config.yaml
vocab_size: 2048
norm: "rmsnorm"
lr_mult_o: 1.42
beta1: 0.9
warmup_steps: 200
decay_fraction: 0.73
max_seq_len: 1024
Each number is 500 + 40 x the weight over the matrix's rms, rounded and kept within 0 to 999. Layers, rows and columns count from 0. Numbers have three digits each.

# o: layer 5 attention output (transposed), 384x384, rms 0.25, rows 204-255, columns 288-383
# v: layer 5 attention value, 384x384, rms 0.192, rows 205-255, columns 288-383
# q: layer 5 attention query, 384x384, rms 0.144, rows 256-273, columns 288-383
# k: layer 5 attention key, 384x384, rms 0.146, rows 256-272, columns 288-383
o204:536555486482498559444534520519466516520478455528462515471485560542467530492420451536445489467583442566521553499529443480443568531488530456599493491539496582599474534398458603478542515473483497513451495501539514495509553486410482507507523503537537532493518567500477442517530539495462451466
v205:514530480522484500521506475534515496548514477552483438551549499500475507541480572481602550499577546527506514484559522541444495509469492444495521493533525456560532561467452488586458512560448516468503536457546536568546532513408515530545461472528535438488369532556462528452488501513523483494
o205:543504497508509542496553544513542541437552440453498477516462499519556469476510556564456569508506516452504471449472461525495497484562503545492560467485537507545527549528613478527532474478528532450442455503459470462486440506492575548518485586469516533537470417518489559548515557474447533507
v206:556496513490480502616409483456556579537459451521537448457478505446456459499521530488484522552498556531448471490519553580492429570545392583406472559497589467473533477512449460535520470490394484484480475465481468510459510451566517496515499486566514433457484530510470476480502438428519471487
o206:513508504539507502510470478532449476427560585513429557429523508498461524477484491544548472457458496500489508493541508482387518466411520468470419473512491517432530570539554491514477556517571622497572484484561442493468515499478478503488555494431484604519428472566412465512372578527522512451
v207:545507490511482512492485495475488511507507484497489413511418516518543537479552460606515536509504555470485553517459531527450483489444506467458541456548473530502554534545514469529527527469465500481551508502496492489507450471573526537616614571474544419459474566454467488475496566511513468539
o207:495504524442565547532459428550519470516492486486471592490473555443587497520588577417487469507476471497509457498545450464563546462443547468498424533522480479501458505496537540507525490441557517420433524437463476567509495484473534520413449503482457495463467520589553547465506479487487441460
v208:447537485468505483480445473505491439462494445557497478524513509496548509486458542514447502490447504462511472512444534444537481462472525496519519464535523502547503484578589511449507459436534491446431472521470496556457498481414485517479477529467553508505480534456566523484521498536519534574
o208:588500500511534463511532528533528538504579496455432533476489440438485474424497460491491497441499539486520533490555414422495425461452475473523423523443574511521496469524444546453471517477433491512490462513489466472573560510518556481458547531472559439526545433504545517413482480498459510395
v209:511459482501523494538445458562523438492576506585523527489526465536492545499507557524477522561557536508500510489462467574546478491461479497500506507518458447499522498485469519503485447380542489493478555548457450514454494475519459417442492513448487485473468420408526530480524476497473514469
o209:489493565550543413500585490478523549451475501495488449574511508468537498529502484490551519482569473478533508476464507412429448509532530506461492473454496573511457542589534541519556532527531487515522510549468486388499521567519544503497518522547538421422474478533467459494502500585457518516
v210:515457425524475490535595490462506524561488502514479488538455448523499436549510506531532458450477508509451461489470441492545524481518426426468473560463421492580440485472543520496536509556553599470508459506413434508531488454497546525503514511471535474505534519462556537491501480555549460482
o210:517492531475447536516486497559496423529427487511516529484512555470472545510452447464529491536493451547484564531600441510496456560469513497503515492478525471506511526471499442478447460392507484582499572521526555511487504472546437493523507547458519524433450443449469446554462532474443557512
v211:492437461465453454482474466479501435527537476493563470407457545451529537487568461546484549474519492493516492529489540507535506443505413516493602594585505541514465534495508480468510481482509491479498444500541415491476440540499483495482473517482519492450482438526512508558509485526499465444
o211:560508584583502513545574509546487479504473504559430427535487466497592490526480567526565458466520527469476553520516436497512544521467484525533546472513479438530529478523506510558494554507529458524510514511495472465544467458472507449529471465501426498502423462557523527462569465515529521468
v212:525517493516572523511568476448503452508405515516473542506464525449417501557544535514472516548546575457433499479537444513568527541595518534523495439522454529499565491504535494522471548497488559474478466526501507473497494485568419514428458499481466504553565518475499492488482402485513433505
o212:510507482538489534491516476523506499524493550520491421469505478535478483492419563478447472553468498474422536570486509497505534494471471543533479472504491565503432511496546540516464439520498584504517559487500473522541454479492521523552501514485492498488529449532437543435468499466505528497
v213:408440494474474512455508430556516442499547512492486500478508504451531457491467428486558494478495513485543557522499485447441471510540411546481507472531498502449424476480505554468500519494512474469509525502484523438576500529509459498553524459460550538530519466532476481475500519524488540478
o213:480538485472483534481420467526480499564482505524520438526499543555528566540554479478469492523479540513525463464470516562523514495471481539543448495496513481539535462544496506543481418419477563489548492479510528482492518591485446515504523469525486534525544506530496415513470419478445462509
v214:505517531545547560504532528535544519552466467621585476561503534508535466490453504578558474523482446513495531498515509540526491492496497406519497414450591532512466502546611497466485529467546539474578476438512607503514485560474486482496440469472495474434501477512491535505453501529511491478
o214:518526512521469482465475539489566404498515498485496504474502459519544518524496467473486488439516549526499491459441579536512487495559493513497507536519500550513555479531515444451549537414456422530510561458418496501511517446451560462568469567417562474554433509457485552470528481540470498503
v215:512534540501521466452573510473524579485503487498503495552500489538520492439519530448509549471491531555515521596512479604499502520521458422562439446522507444514512489535526549479483496475484473495481499525480502443456517535501452566535488565552463479447423468480435521564437518504509546509
o215:452523513589479467519502521465465571480485498495620609431518482530468375536519485437495434529479452550433456477459563432531488497521511561568476569537457528459476501453465484446507455538489481506497567495526548502544591482524533548509469481405511470499541519416495525533480496475427520480
v216:499550518477548532502487434568453492478537513467468440479543577502468519541555486536512429417465498468420493457500412486546469484486504492527434547478490505507513497473560504580493439538504565522433523477422489436576534479556470487592534506525516534484563397603552526520402502466504503503
o216:498490454475445506510525527450491445577439547529472469477462495440400550477514474519477557557532470538521446539466490553448442558537464484460522413506438566521522493517450455488432492400536436457474524486519514564515428545513541517540491448522452491520428540486477442559503465525569437499
v217:382533565478501522508510435478439492475477511487527480474475551458431587555530507513499502518493488455446482479530516493516452459463509522505554559537505464470492532533500458476478526470484497528496481555495505497489546476540541492525490520508582412539486575547452469467535556542489528456
o217:482418513540530508492500533483453570552514576497490510501532575529470491487482498465500537457451541556514509417487456510526491516544476480497470494455474492559452465496465557446528510541475580436491471471535507547503501561481559473469473449517516459498503570500503494500450438521501530525
v218:547488525437434512459481542509486393471488460501503457512476501513446521456462497479499365437523489446480512520476473475466483512472488524507517444520507485506472561495571458489528516501529516529499514481528515471498512481486510423568569531517401509490538486424455453564505482540454513537
o218:537544506502515535511487480453558577505516466514403535481435453522528503526509516424530495505493576546520505487569527536521517515478439505579493428545551519499518518549529539459510507474496478481491479509511406495436485521486476493490495521539534527500519461535545486496554519532545426500
v219:484489531551434586538388560534500407454467499536508467477508518493504554477494519519472476414463513493479453532473455478499498508501520494488421513545434505499512558545475529528465491456562515560511571486476524500552431511522479468566385542534504468479495505444499523415485519528484488501
o219:467554498476545438543541501513535517444496521495435531524514453502583449473501516468517495508526494519540459522521479482445445491518466451493445432514451517561486467542504485499449529511517473512527491491499521480442472430560523563540605472493486513493516486541509552481448556444497527453
v220:518554495441505526464443535485581485532473513506424506533499517461496512475434541544459421442545516523399542551442467573452432492526527439494525511534441461541535516435527446422482534506482523489514466518548577539434470479538562442502497530477497490471484484507530486488475520424481567496
o220:493463455489420503495532504432461461528481500507496504552476550426551491494578470491447572540457479495515558430522488476542478483510493506488551463458544506497475426553443544490509483462482432483517567485496518529504490442530461451466436552437480499486504581540530486475523522515471485509
v221:499516517488503466551498525530504561475467557451548538420512553470510530546496458559470558458419574565455521504467506476517523493501471473566525458549521521532459500503499514495520469509499502506411497518551536547486497432529596469502490483473489496493588456529475574512538406429532520527
o221:540560479467529457566454480495507464499482424497524440521429499513466512436440496490482570587535462500485492491506463458554537488430529510425559474507500524508507440504541489478589474503485519551502488493513478506500519543532458467477512431533436524534479503451470478494528561478535565499
v222:540460533471567491502546470503436476556463551468549489466523499487521504488527487540513461613463520527446469556448487530513485492453506549492391506501448533521488513510498516469518463524511477546509578494488485522495451571491488480489468458499474459493495501476477432537469500498509496494
o222:541443516528499421543524461483498504444473562559456501437543463457425575517458562496492549570527512483559509494483526418553511510511551506522487517471509518525469480561513517537476536465462498525517562494451550503488542520551492467527512545462582457439429448496500512436432536459523488474
v223:499433528525580528483493515513493505506508512503496488565515549458537580480454501475476486498504548494506437559508537488522487474537536493499507517462485490496475560499398449497461532563524504506444486477531502509526541558521446492503559537456508495490479462540478521489606553529515527520
o223:499482522491501467519507490486451512466512525461446476513452479500518534482560526503526564524496509473517421473480424479545510548421500498555509441442493425492463496541497448514555471514502496496525520529551557472512480483441552496480524462498520510500534475432522529484523473439498493452
v224:497496460479473498525467489526445530543579487444492483516537518477509486459469465535427548515519531521513507493468517479519476501472531517518483530539494492517559526468530543509538612422476494440504457547480503515512485469477486536542445485509522539488485584454466480564546490553469446495
o224:524524584473511514529537502533496457490540554548527423472568508462528489509513483438528496493490505434547463494617496507523436448522484486492550486450487418494447480527545523532489387524503593493576420443485437505458495457492520478456502468451515543503448518491598520509500551493449501543
v225:565499464496555550464480466468477515527482525511536485541546492582493489478464564472508479419515489419514452468596532464536572465524524505470538472503459504487538444544444499443550477523529515399604467433485508479440550504492488535501446527435509539487576485466474525471495527528436488493
o225:501494449503477532518493526567459523455506453524583480521486546494557464534528474480478517544470523562481485472561520546483485499462522535490567489507570542577498565528548488495505445482474464541527516540549516540511495438469398497472501448530495477506407566481440499496469450465503590519
v226:516431509480477420471509538486463443421435418473523528533556447535517517537458522414492490512462492487546474496525578500530415441524507451525544529404464456535516530498472510523547410468457495515572502461553524526443510541526486428465463496501497466514491537523559533479484523575510509555
o226:584525570467508469449567450509537567523512503467470490524499507510419519451601473517543491529476435493525523485508443601427533483533526501551568465505540540498463515417530411549502499448480479497397566471520474478532544429434494465559559530503548481549506558443498521540539473479476440545
v227:546520495486588607469471564480505503497475494444566426475503563570584577476533468493483523506471476561446512493524521509574499465544481516443509522498466487529531526527523522499426461418502485488449526467465483496540509549489524515498582566512505502512455525493490507510490467470485483482
o227:542507500546502452506505500491461499504462454540477541457545421528481544448530493561534454463474498528466476574490473483430524498531476507465475440526513485442467480568462509557474543486436471529538453504507460511480513559499580488568485486504515469518490469534469505525499515547466465477
v228:522503468501546575497471454488534470501495416529538517569504535496492505464491534429475477507454503515474452468536479525412436499512538476406446503604504524557454450563474484479519485503465490485506424487484523526481497555583393485466514464490466523489559510530459468460492498461482479480
o228:540511531494526459495542495501427517454504534478547519490550492457512539517551493484464507472498495475562533498460539506503554470538468491505550499502539510515525475502523480454478494494540448446576502450463493505495449483507494551534528603532471499468416518452507505457480530490489574522
v229:467469458554471469501434517483485537458503435499492540561485496521423521511440523433512501468502436512454457500567502562449520472484511505544555531506503489456553470493447542503516517532549511522494546517482513473536453468504504472463451559454499521506539577520503514437516481525471471509
o229:573560524463510613505545465503433483534501528467495413498522486518516494480514476470506444511522504507493504548504474512492485434545501439523408450548559465464473553512519486442557496480516529494454539534540469536447434499469486471510567481491467420495493507566436516557544519550526531542
v230:448487545403464536493551528561543557490575457511464553532504472482515513443573502538442479491501485529463534441520516495501505501501492423469552518471476420541461510448469510505518457465443557474434487488507524470481491517515463508490540537503512524477484500520427534524478516461496522537
o230:563460505516464530480434527504512475477423500454538503506461475514496474455499532473556576480490464459527472455519513492468445461476492452503450466517543518498545528449521504512525500557494505528528496520568502504493443489455521411536525515469489438483553499533541487503532477472474500451
v231:522523524490500491472494479475468499506494509499451422523475548441569531549528488577523420437505445477455499560519500499531534530512513465507464525494542499486522530544484530535523485450512483511527517423492510501474440547524490497545554452470473500449507538523467474472459482487448515450
o231:518474437529450472541509464496548494505520478491558538520518506504570507510523499569485463549459592447500551585529436496552461456491491472521472508517514576442447514542539503489459529500487448549465486552509487504579505576513527426481523452565495489502471538540467477485521480558481489525
v232:458509540505456539410501508522467471509477486527466495492450493508472456423500522550547511517475549498464558488464498481487485556529517497504411449504465524497545460452438490473485505472475516459536513557519509449434475505487471414482524452526464571505405458543479597480540539521512510553
o232:541399453570507546568478509475510550514445482489590465512577504556505541453456507462480494431491473461566440455495424480491517512487505468445504595503487495518511497524502488498516497529536536506494475480429610534462569397513550548527429507444557530505519522506521483460540471463501484489
v233:468444512506512481543522441458472525486558547457543556572436489517551516481488503474494459489459529612469512474534553529454477504504502561437427441492500554505528431436500492440521578430449494497439517444466512532467471486544555489512497482446553492507485430529476503488378485572494575513
o233:544470446466515477431510491473470497437505511552513432511535573484474526482516460475522529534503481441512521516503447467518450511503429522436517563543477432480527500495536503538505534458545510489460496516484453422528452496464480502499469520515574502495540554520475519556512566520428488553
v234:496471548533452504534484442437602599548472535497505475506462474481443497499561500512483478457509518448487567500530473516511458520550438559460520568571497463538542456475517480595559510481502604456491512473469531486496556515536479490549470439475431511535506508512503472482513431461459544474
o234:488502432563513518369529490571450460520481514453539498538547511579515465501471462477551480443438421508543522514527495514443545473484560480446538437454484558517519524512504496498548468533489529490515520510525498502538508510465525478466563506522471538524475486511467489466517433501494497537
v235:520445482498485506535482479475459427488488490519454485510614527532446503457516550550468486526491515547503537514539475521514476527524492581443421497481474461437404498479573526458556457411490492539506544527492517501499522448525499529594514425467509541430472456542512511417509492556516453460
o235:510470504480474530503534487520495505417472528477560615537553510483461542503462492548531522454603455478533439553479493492465524555438471461521499477444571531492451539555532443428447530509450485505493412485453434513482580509472528514582484493482456443482486462522533432511492531509491520527
v236:437581528469513533507520502519492451471490476478458507514498461490534475563447518511451444522489442521442577526501505486466510452480493484548463558556522507551525425493513533491495484523481438486457523488554528509468556489473522549425566519497515465545532473511533493471531486549577443511
o236:461487442504443488471574449503590512576430476499543467525431499541521452490562474439549528463537506454479440529495481500535517572505560536493509441523502453464517486527471507410626513531580569541520535503474401473527540482544476478522534533429453462476487595544490492480460506534510551559
v237:592541571480510532516499544501507477498488503515520521554546524471466426522502563566455511555491511474529524422515458447507518467534585421570483454499457448548531470460477521540584449502569512491569572493464476499460414472456453434446504522501504507450554395453486535531578468567564503522
o237:527550502495565542548486537457546540443516511555461486508476462506468419435472523477457519503478532518530561502545591564504481549489486478493574545477484518489525440576434510432474558434505450561446498457490542540526501457556437551531451569452522496482426551537513550467512560471532480473
v238:531475513499473512500458495579506509476488468487563510441497515426505555477441517525490505465500473551507510530454498470542481485480586455488523534448511515543489462464480568452513442532474443473498473518456553537503425434503480449501455465460470453553428523491511519434496538463580509482
o238:494434478467507503539574519471466511552489487518493537436528445522473507421471485508531505465475498507570504491431505486524477509505534510522471490562467460481492556491453465503434530514482523503501552521441512479488455517490516500446415633490499560540561476502469535476501540450532491570
v239:489504480577446614504493447499500457537512449513532571469500508505454481533463544547486519469453496464463544463471490549540474491522487445536530501461488496496472452495492501487481423518526482512518451495571492432584506518530543551430489503569463531507436454476482559494484488516529537460
o239:539468559421543503552539481484569503442483429513435462509479473563545495526495492472551472570489470561535539501451519529486471539526513475524482586493495557533515474511564574455465586497537473448530484472443448507469490533438494492569450499497535471519555562484542484541462508521566513524
v240:514476528467483484522461520487464395487499425460470509481510458490542472473498506443416480556505512507460438473517520480545509455547478475439614492449511485535488489582495483519528487395550497524562461467499534503485510596504545529506492478468511566544553532480536492566484516451431460430
o240:551498510432543484453503494584521536519471504547508394552532480481499520485552516499529537460614507555491491504443517539474526565477541520518431459511542474469490507514544509423418557486439542504547596493526426511536498493434456492519539500545529461432541479536486465442474522546415512511
v241:433495545471514500488559491457535467493504517524466479503496438406507466424511495490448500455556520533476507562508548531525526460522499526536448472480477493565465465469490473449443551516469475524571494522449480551512514459503532503479467488455538549476542605448484579499410574509418518538
o241:542506557475533510516539522513484500544490527442556469548498544540508498554511535497489521486549478568465443484500454440533535524489498484497427571484513495464479530463500484512518523535425501456435511489510524504497497465542498579531510440563501471499482481499497502517536511515495443484
v242:537473464500470489569501545497464466507547504499469511463484557439466587555483429545565463416474498490463475512598502544509491522557570551482542529489469431508496488495522474562467395485454416504529533568441471510515475490473515461525542507513545545493576551545472482508530501453430433490
o242:484485505505571482523487552462486520501456409516503549379466531528528530466429486487457496551579468498518554446407505558495569522489481498558501489495502576500590519516506539458500487562515491465479504511484558500509489543498437451500571449492484535513483517467435502478517472557492509516
v243:581497488469438438493472495493483526520418512524484490416443544476486476501457449532460549553532421480521520489497450498535511487420472420504521518443442526507479513471454544445493556571505502530462499492463527495450555534499458461548513462471533427459519442490553537566530466481528522490
o243:429465542495525490553572512442508522510480535531481516435498447512469543525534492493541440515466454504533549489545493555455537460504487514527476463491447480467528467539528486464474537500440531573499559509527501554445484563525509533503548451544472450458464494507508528483460486520510500472
v244:525503525446497545464485566574472569420483485545496586495559435400477434570463560457530476524490456477443436572503472543518528477450513514478465391489487537479544502502437520494477476515408512515534515460459485489529489455499501547477512512461497480472425489496514459485479453491518488540
o244:455485476526534462526478482462457496490477466584519483511491514569509511505491573562431526514481501473480456498498488532518560510554490470457521564586492550459496530502500497511500511513546501477494516535487469495468441525485493498560457506476460549446514445517533534633436522541497532471
v245:532525479496448495481443496497522532460483475464549598548455489503481475493471495498449500513529522590529514554555497466565505483543474503473445470554523454488491515548497565467532523492473461492499573559569509534543548457546449534493442483533455525502541552502455482495461416502447487518
o245:436591500484466492435549560483454484471477518465492450506537569501497490521453486537500541445521518490497520501507434474518468398482497442499559493480452486444521477555586504530441431552493506481492432571510419566463506445416479481487522519478475472501504515513526483556462530505502510519
v246:436523518433454491492531492560542484504453495515473492477518536550483483534471566548489528539462474520527546468548468491458485467437425426499554467523542497472507499498496496492551442504462457542409523483504449470446479518471523558491442496598493434502556532516506451465459481476468488560
o246:558530501513529473529501502503472555466501504480535493541479535489430481514468542508460491555554390447517537489439473496483471518454521511432493513485458504488517493440513510482495482488483525449446477443576516453442479486608535489547438489458501476505452505545530551543554577510467521465
v247:555476508504412495496483490542476530518509560506486489444551555445474510469459455503446539533454459483588522496461521523524532417455453562483448495479562471486442529527488539541525509488467517442486473459525516512573497558581515438524589451416510485487397463509520471525518460528567558556
o247:545459511519562422479422518520528513531553458526471486478522401535536525523445484502546502427490463486512449542564527461529545537500458413450462526568529509512475470501532442498435490531465432562462519478521515512487496507394483536420443461584508483523454518504534540543531446489481509480
v248:475444424579527497586489471470545472517491452486520491469525483489525537566528511496514537514466529537486521441450550439411528557445541575467531524444556525481489514526473479517470435489494425474512525434530442507503560539451530462617517502499482537524478499529493519510561566479481451427
o248:458515457483540463490443564562420509521557479473460485516484451506545528515441536532530485460570490458510470568492491566487491504475480491453506409429512446462537573513479527435531524504527480490480493464494493515541509582502498465459476482580507483483460513500394542537461515440517516490
v249:497520465467499460471499512431517537515546523455447453458481564487480503548525504446524453509546485497559548487497502439511555428480531534505459476480523525556514502425438509510487583454489459549524566560488429473473453496428506510458496467534546495587501446518504505521516461477506497510
o249:508492475520489534525440505489446525477458502537590551451547516523486510507526511468520492552487547523445470513457494528536516544496537509456544460537464494444491447590520509536448450529533553467458515557519577434567555541561595500511461496512441467437513568515488474454506513485460462477
v250:459530539515465430421541508504511513523486479501558412533458412477455558502451531510510483544489483463560558541493465510535462500507458587550498514477482463460474506551486541460506485530508552466495424575494509508493508486484514471451459518529481489502522491486532536534514507445511487497
o250:489477496509487520577434508498576526518476484520535441456484478503461503504499384546483469552452487528505548508484521494446432548527491512508541493497469472512513623489523505524534461485486474472556447536528556543564511565484508499428515509463493507505451457571500500460463440469470549491
v251:472523492451521471500460513589491530449429601480497434458504512510464470509480471444509462504512545506475418467559495474515520470514484486493502510542587524429459490490511508518496498492538455525531495507523501495509494507470458506568492562536466517513487507461471465481539542547472463503
o251:508535461450488474477496519452531494510516498418546511431539508457490478500449505456512479492516535465450504461467528538555479524479475541411481498471514509466535541535551513501462520464481545528490507541474473499506463508544519561481534475508536541500473568485499529511438504502533526435
v252:506470479485516468463543523499493445500571525548503517497519513482462479477487443500472450526582427555477510543492511491468517478493515502575530541496472459509535503495543535506501530490536497504534543501424517523470503585503494501424552459569544559487589568464567458480551442469509502562
o252:573491492478499487589455492484472527485527551546502557470473447525546503542525488515475508508524526473564524521495466450535520514549450531424460527468509497572474546472504457489522509438454545510500560533511554501485534538472488451559434475456520459471481498501508452469518527483479487468
v253:478517516473509539483500528509490579514557542519439457489549511489486356505523581510518530451530528481547536567507557437535557520464472526533491420520491388520501546573492504512560581438499461499511445476411440494456537463499544463449594440465468553528454479530483474513495535512530496495
o253:463487444467528472408471480480457528569535489540495464529387538460549562533479518510520454510453474505503529493443442554547498453547508502484489521468546472522538454484493540486492502468537491468467455559513528541544571504544424521466471534519517527465569498555481506486512543429532510488
v254:415592517493542492481503481507490526508418544480478495456532548450542506559484471466485511487572525502444528448514408512457507532451505472564451502564463433390490540475554516526560464547467524530511483507526542511492522444526491426551489433463473554447505443443478440455519503564557543495
o254:447491475558462508526455561517463459517546498551569449494492503549442483488492426447523445598520403474485479562559499491572534512432431508505514492472466528535547433493458506551542560545551540477522511529557463517518576474522522503455511479491466493566446533523477519521445480501550504472
v255:532475448509429510498535488517449504515490526539535525562421461539506535480518570481521514545484445491544399504480506514500497547567516577566534453557491434457478501505494439559559463465507456507476555502558517497488446485566469530565475525525488529507490505543473411417546444497466508502
o255:441531433574579483548513477471499531466468444499479470570514528488462485573507438501509473418459522518453482504476528544500528512484555439476508492501459589572452442529563516486493474586516569496509510502537527526511470506485482506539460527477506590518528561523530511612505501545506525544
q256:454478469495529443495505545496513481509548489475499481506499529506534499510463489484501520494472513478516499504550453455492502492504555449460522514499492511504483539463493457471502516558489546536528499528489489529495526535515535529507531463515526526502514548475483545515574457484499509465
k256:475513485529503515498523475511446525490527475543527523482446521494474533493470503512519480513504522507452508440535475510484533475547486522512518473468512473505492470506506541465440476451493513489530466473488478474512503444576499518492540522490435511497527518480505518483442519466478491516
q257:505447554536488457533478462483468492488532510569495539491529486503545506493460475475510503495506525481551563484446522494525464536487530472442509502512480524524489524510467483502507479499534506467459553546506505497486523538463451517486474482524494486477527481508492450476467535477497520501
k257:522470469519483537493507518554510500500517491495496554527496510518480512463552487552501463451479520477476534521485475539512543496530497524477498512411514492554507471489505505486524511486465495548490485533509509501530453529506515497465494486498482499492489450543476534524522475484514483462
q258:490502502527451504484504495501513505522489512533497471522542461513470545541497489509464525498474481479516524485534473515523497526474473485442445507451488539478493473508517510492533467528495478492533525513524534483463473517502508505541448563457512492480498518564527515494515526465513480423
k258:519501500520474492493543517541476534514503463517526539504504496546536510521540501511499480528505523406506503495467514468523533505541477511525483485542490514519536495505500481482484525501490532522556497464506485467503479478487528498469484508493528508441465472450511509501488489473469514485
q259:535541518562477579519510456482500491525437541507493522454506478541472524533480530521508512441524481481499509484495542504517493438502516535489479494521464518513512483523512485480500513474533482533418500472507486502503471482477477538536465497488476472474529516496503460547537504524497500521
k259:459497511518461474518511502471467498485495482531520503501521531540523482493525472514506523484515499480566512504497509496496500505543512531448505546519497536478461481519473484517496480492471513525479527494514464462473543516503487513518518534477519501516542454511429531495488516530492501549
q260:510490498508505507519488478536538531505521509512466526468525462584499555461506508486492504497523505456561497488536529477540452529500498529463533493560507530504468560502502465524447480457491488500496538479459425489514499488464483454525478502485499482529449498511463441509459425501513470520
k260:499499460490492492507523490498485511546482538494496474496512438506535446480492519493557557492445494510470455561498430457463484492496524513475497494470565503537507509470498520493485489474508466492560450496487498489494533500523416467513482488479534451484556522460448496467457529507433547492
q261:491525532493486487481487520511490504469517507518530504510515529527522512511483470527513513455491519462434479513475515490486464437500546486493505440452532497490510462493551523457501490498501457479571513503490457540492539502500459519467497492445465511533509530457521499477462520486519524556
k261:495506556529496518525473518497486535520484475484481504537500539511528528461500545516488547533472528504459524510493515534471524480456450484507510444486430526515517498488442502460486547499499522494529558506497482534523502527455523514491506546455516462550425551521484522557489523461497484494
q262:531492508532509497487528545510492515516472476525527530451475507502521491554511478543491483472497474491470525510477464486493517483436487511519414404518526521478468528534536456546530522458561498474522508501501556542448535463528491510475495496479505482507528506519526495570467529561502525506
k262:456507524508481527497490448481508513489507515532528486506552475478532521489528488496491498545496519515474477452521530492529481516480492495503480512503483469538534475482507470516487456487498491555478480515454517487561490512494548509545525480487492446479537441540544508493488511483546501493
q263:518503525487500469478502522555450471477493488512508461550493557478572513486474459519475469499498502508472495597449509480503495525526499519486475506498499487485473516456534499486451486483519495520495472496463479516487502480495488503471489545527517452568480512429509489547494546474432577544
k263:484449501504533521529505554491488498504504507449495567523498448481435529490494452481540482497473524535552466473506498512520517466529493482498508527508500497473480508496453508510492557461488475483514523513488444503528499501495510548473491471511521467541528515583481529492451492519495492508
q264:492484482520476495468510482515548520494504546473537472569493486408447496547543540493504504428548482445506535507526514472529512447495506481532517512538529487458494454505491515505491517532453477550543502539538476490466500480476531503488489547515526492463547523530497505452522500515473444434
k264:521499450475501490508465584486499494487474531468520509488557506484533487522482504440491503505514486457512533491446534569488489465459508535505480508466488487488485533537559521532543419544514525472471466498467556506464446506477492482530512487481440544469530461464463460500515530477459506507
q265:549543490517533498509509484493505512500490536548490542458483526553493455479518513490490490530471572506491485519507524519480505522512488469510556499442475452472513534523521496507516513525513506504522480534541499536545518438532540529491505476509488548535445500512556529421520501539489554508
k265:515478534515564462576520483522481483551506517470463534479503521510473578497499515468475467481504514499527467496515486469443529466503475513493517447570536520494546496502464511535555515510518470486443550484505565553488510506492480553497531518507472524466587485490542456485486518456519549446
q266:543507557501480476506466543505449442507477524453486531467519506521543532494474437477532513561506536516556486537464484541448543495524446530507500574492496500532427551503501498492549485491480523438531495485524502481482534574448508516537497453481530466501479475445585439458546499552456564486
k266:481459526511502520518533486528499566532514523527567508559511477476505509440526482508523543554461477501450458491494562503556496459470506497457525501482562480536461464494443504443516520495493457508500488510489515511490474478521470520523471497503497466510484568561596510541503447481528471487
q267:475502500545502448559451503485533471517481515496487485486497515514522474483469440501477457510589564564540466499464489558451524518540443535432548541534500475468515531477493494430580553491478467469544500453520514554478516519463506512570543479541481513517507458475517411438538433531562478464
k267:502497581536510449534454573515466502535471487454477514537473518488523527490522563490496493509482451487480492456493499534433517504554523527580577462548496497540506519533466494523485534533439485530513477427480480476503452455529546470506593508491498515497465506476516432479528493470454503472
q268:531552581528481554524507550508485461537488546487466513487518472534516526469459546407551478572486454521505465531532495504488498468531504511502462455488491478550458513592513427494464507503493509467509524475450515484546516429535535499474498521511516491467480439513521521526511420468444484469
k268:522484461478517394469522434530528527505532473503505509512494457518452440545542469520483489485467591427469563477495513458570476551527581460575532499575523545475477502494514532485488516508525509523537481474520526463466525527504507559477492556447423455508516489525566527462432520463553559503
q269:566470486493563482517531470480521525506487496518513481497478560487498464496453514458520498431501453497464544534473448517520432419420567447489563459475518513473565429520464548452511504441585436506501547516456530494572499486553535476472480555483474522555471561562482593498459486489448458518
k269:472511507502441480494505491462542480503490537502467564482507495509511456473550475487482480575484498500471555463512510476498540442503471509500492458550489512486452491516431528476442549517528478484491551561464527461453587490508453459472521535516510473510485430509454489526470466563477563527
q270:469475529482487467446545534542460458496529487487471467513487509473542440553523502528510479463452485502519553524474484524551566511480465499446519525506545522496477499516484443466539473476481493479515448443516465543497539541494478541552459594488544528530529524465488511519486559492492521513
k270:483497544453510493437479488441452479505490570534497501504520505506510514434449514458546541532526477525477462516453467496453514485509482411490481449519494502618494484476461530481509510410423507494516500485482522506512518498507472480426558459498525490515507555540454513447474520488452450500
q271:444518478401558461465442517485514534559501476515508508532576531525472433440460514547527517546529495539579527479483556531531540523493479536463460535478581547455500505410464565446511525505567519441438489534545538555506506514478470487540440454508512456436509532471523452454481614487565437450
k271:449511508463512540496504509496565508549520490506513532519496484523484550473519531506469470528488553524410445543454522512559467536505454587451486472516535485481461500476588459486547461452419399496480520476521450477507465457523518489498472468530500517487571529483523492452468529512450405458
q272:435526513498463467457428495516482530460531521499439529438534524532502548504527559490494520540582498471541445463482535510521571524489409446473508524545480570435536506564534499497513508520436548475485439524455441511499481546470425521482527485494507487485477506527522462515569525511516526430
k272:521499514531485450536470506487486472501472492435525443511599552569465547488522542489485489470485573475498490470423439494487492521456493529562488512495526487522491516474535561535512502489399520492504448486588516505423428455468494441504500512476501533509545534526543470438473572471504425540
q273:423545459518528498513525475554495459585541515503521520483432515505539531469454492527505505548510515510569461538486523472518493466537542533579430513541500510506541594518536464490480462567458463491466543458508506481504516553470510596512547582567481539456460424415527477498465476507525440509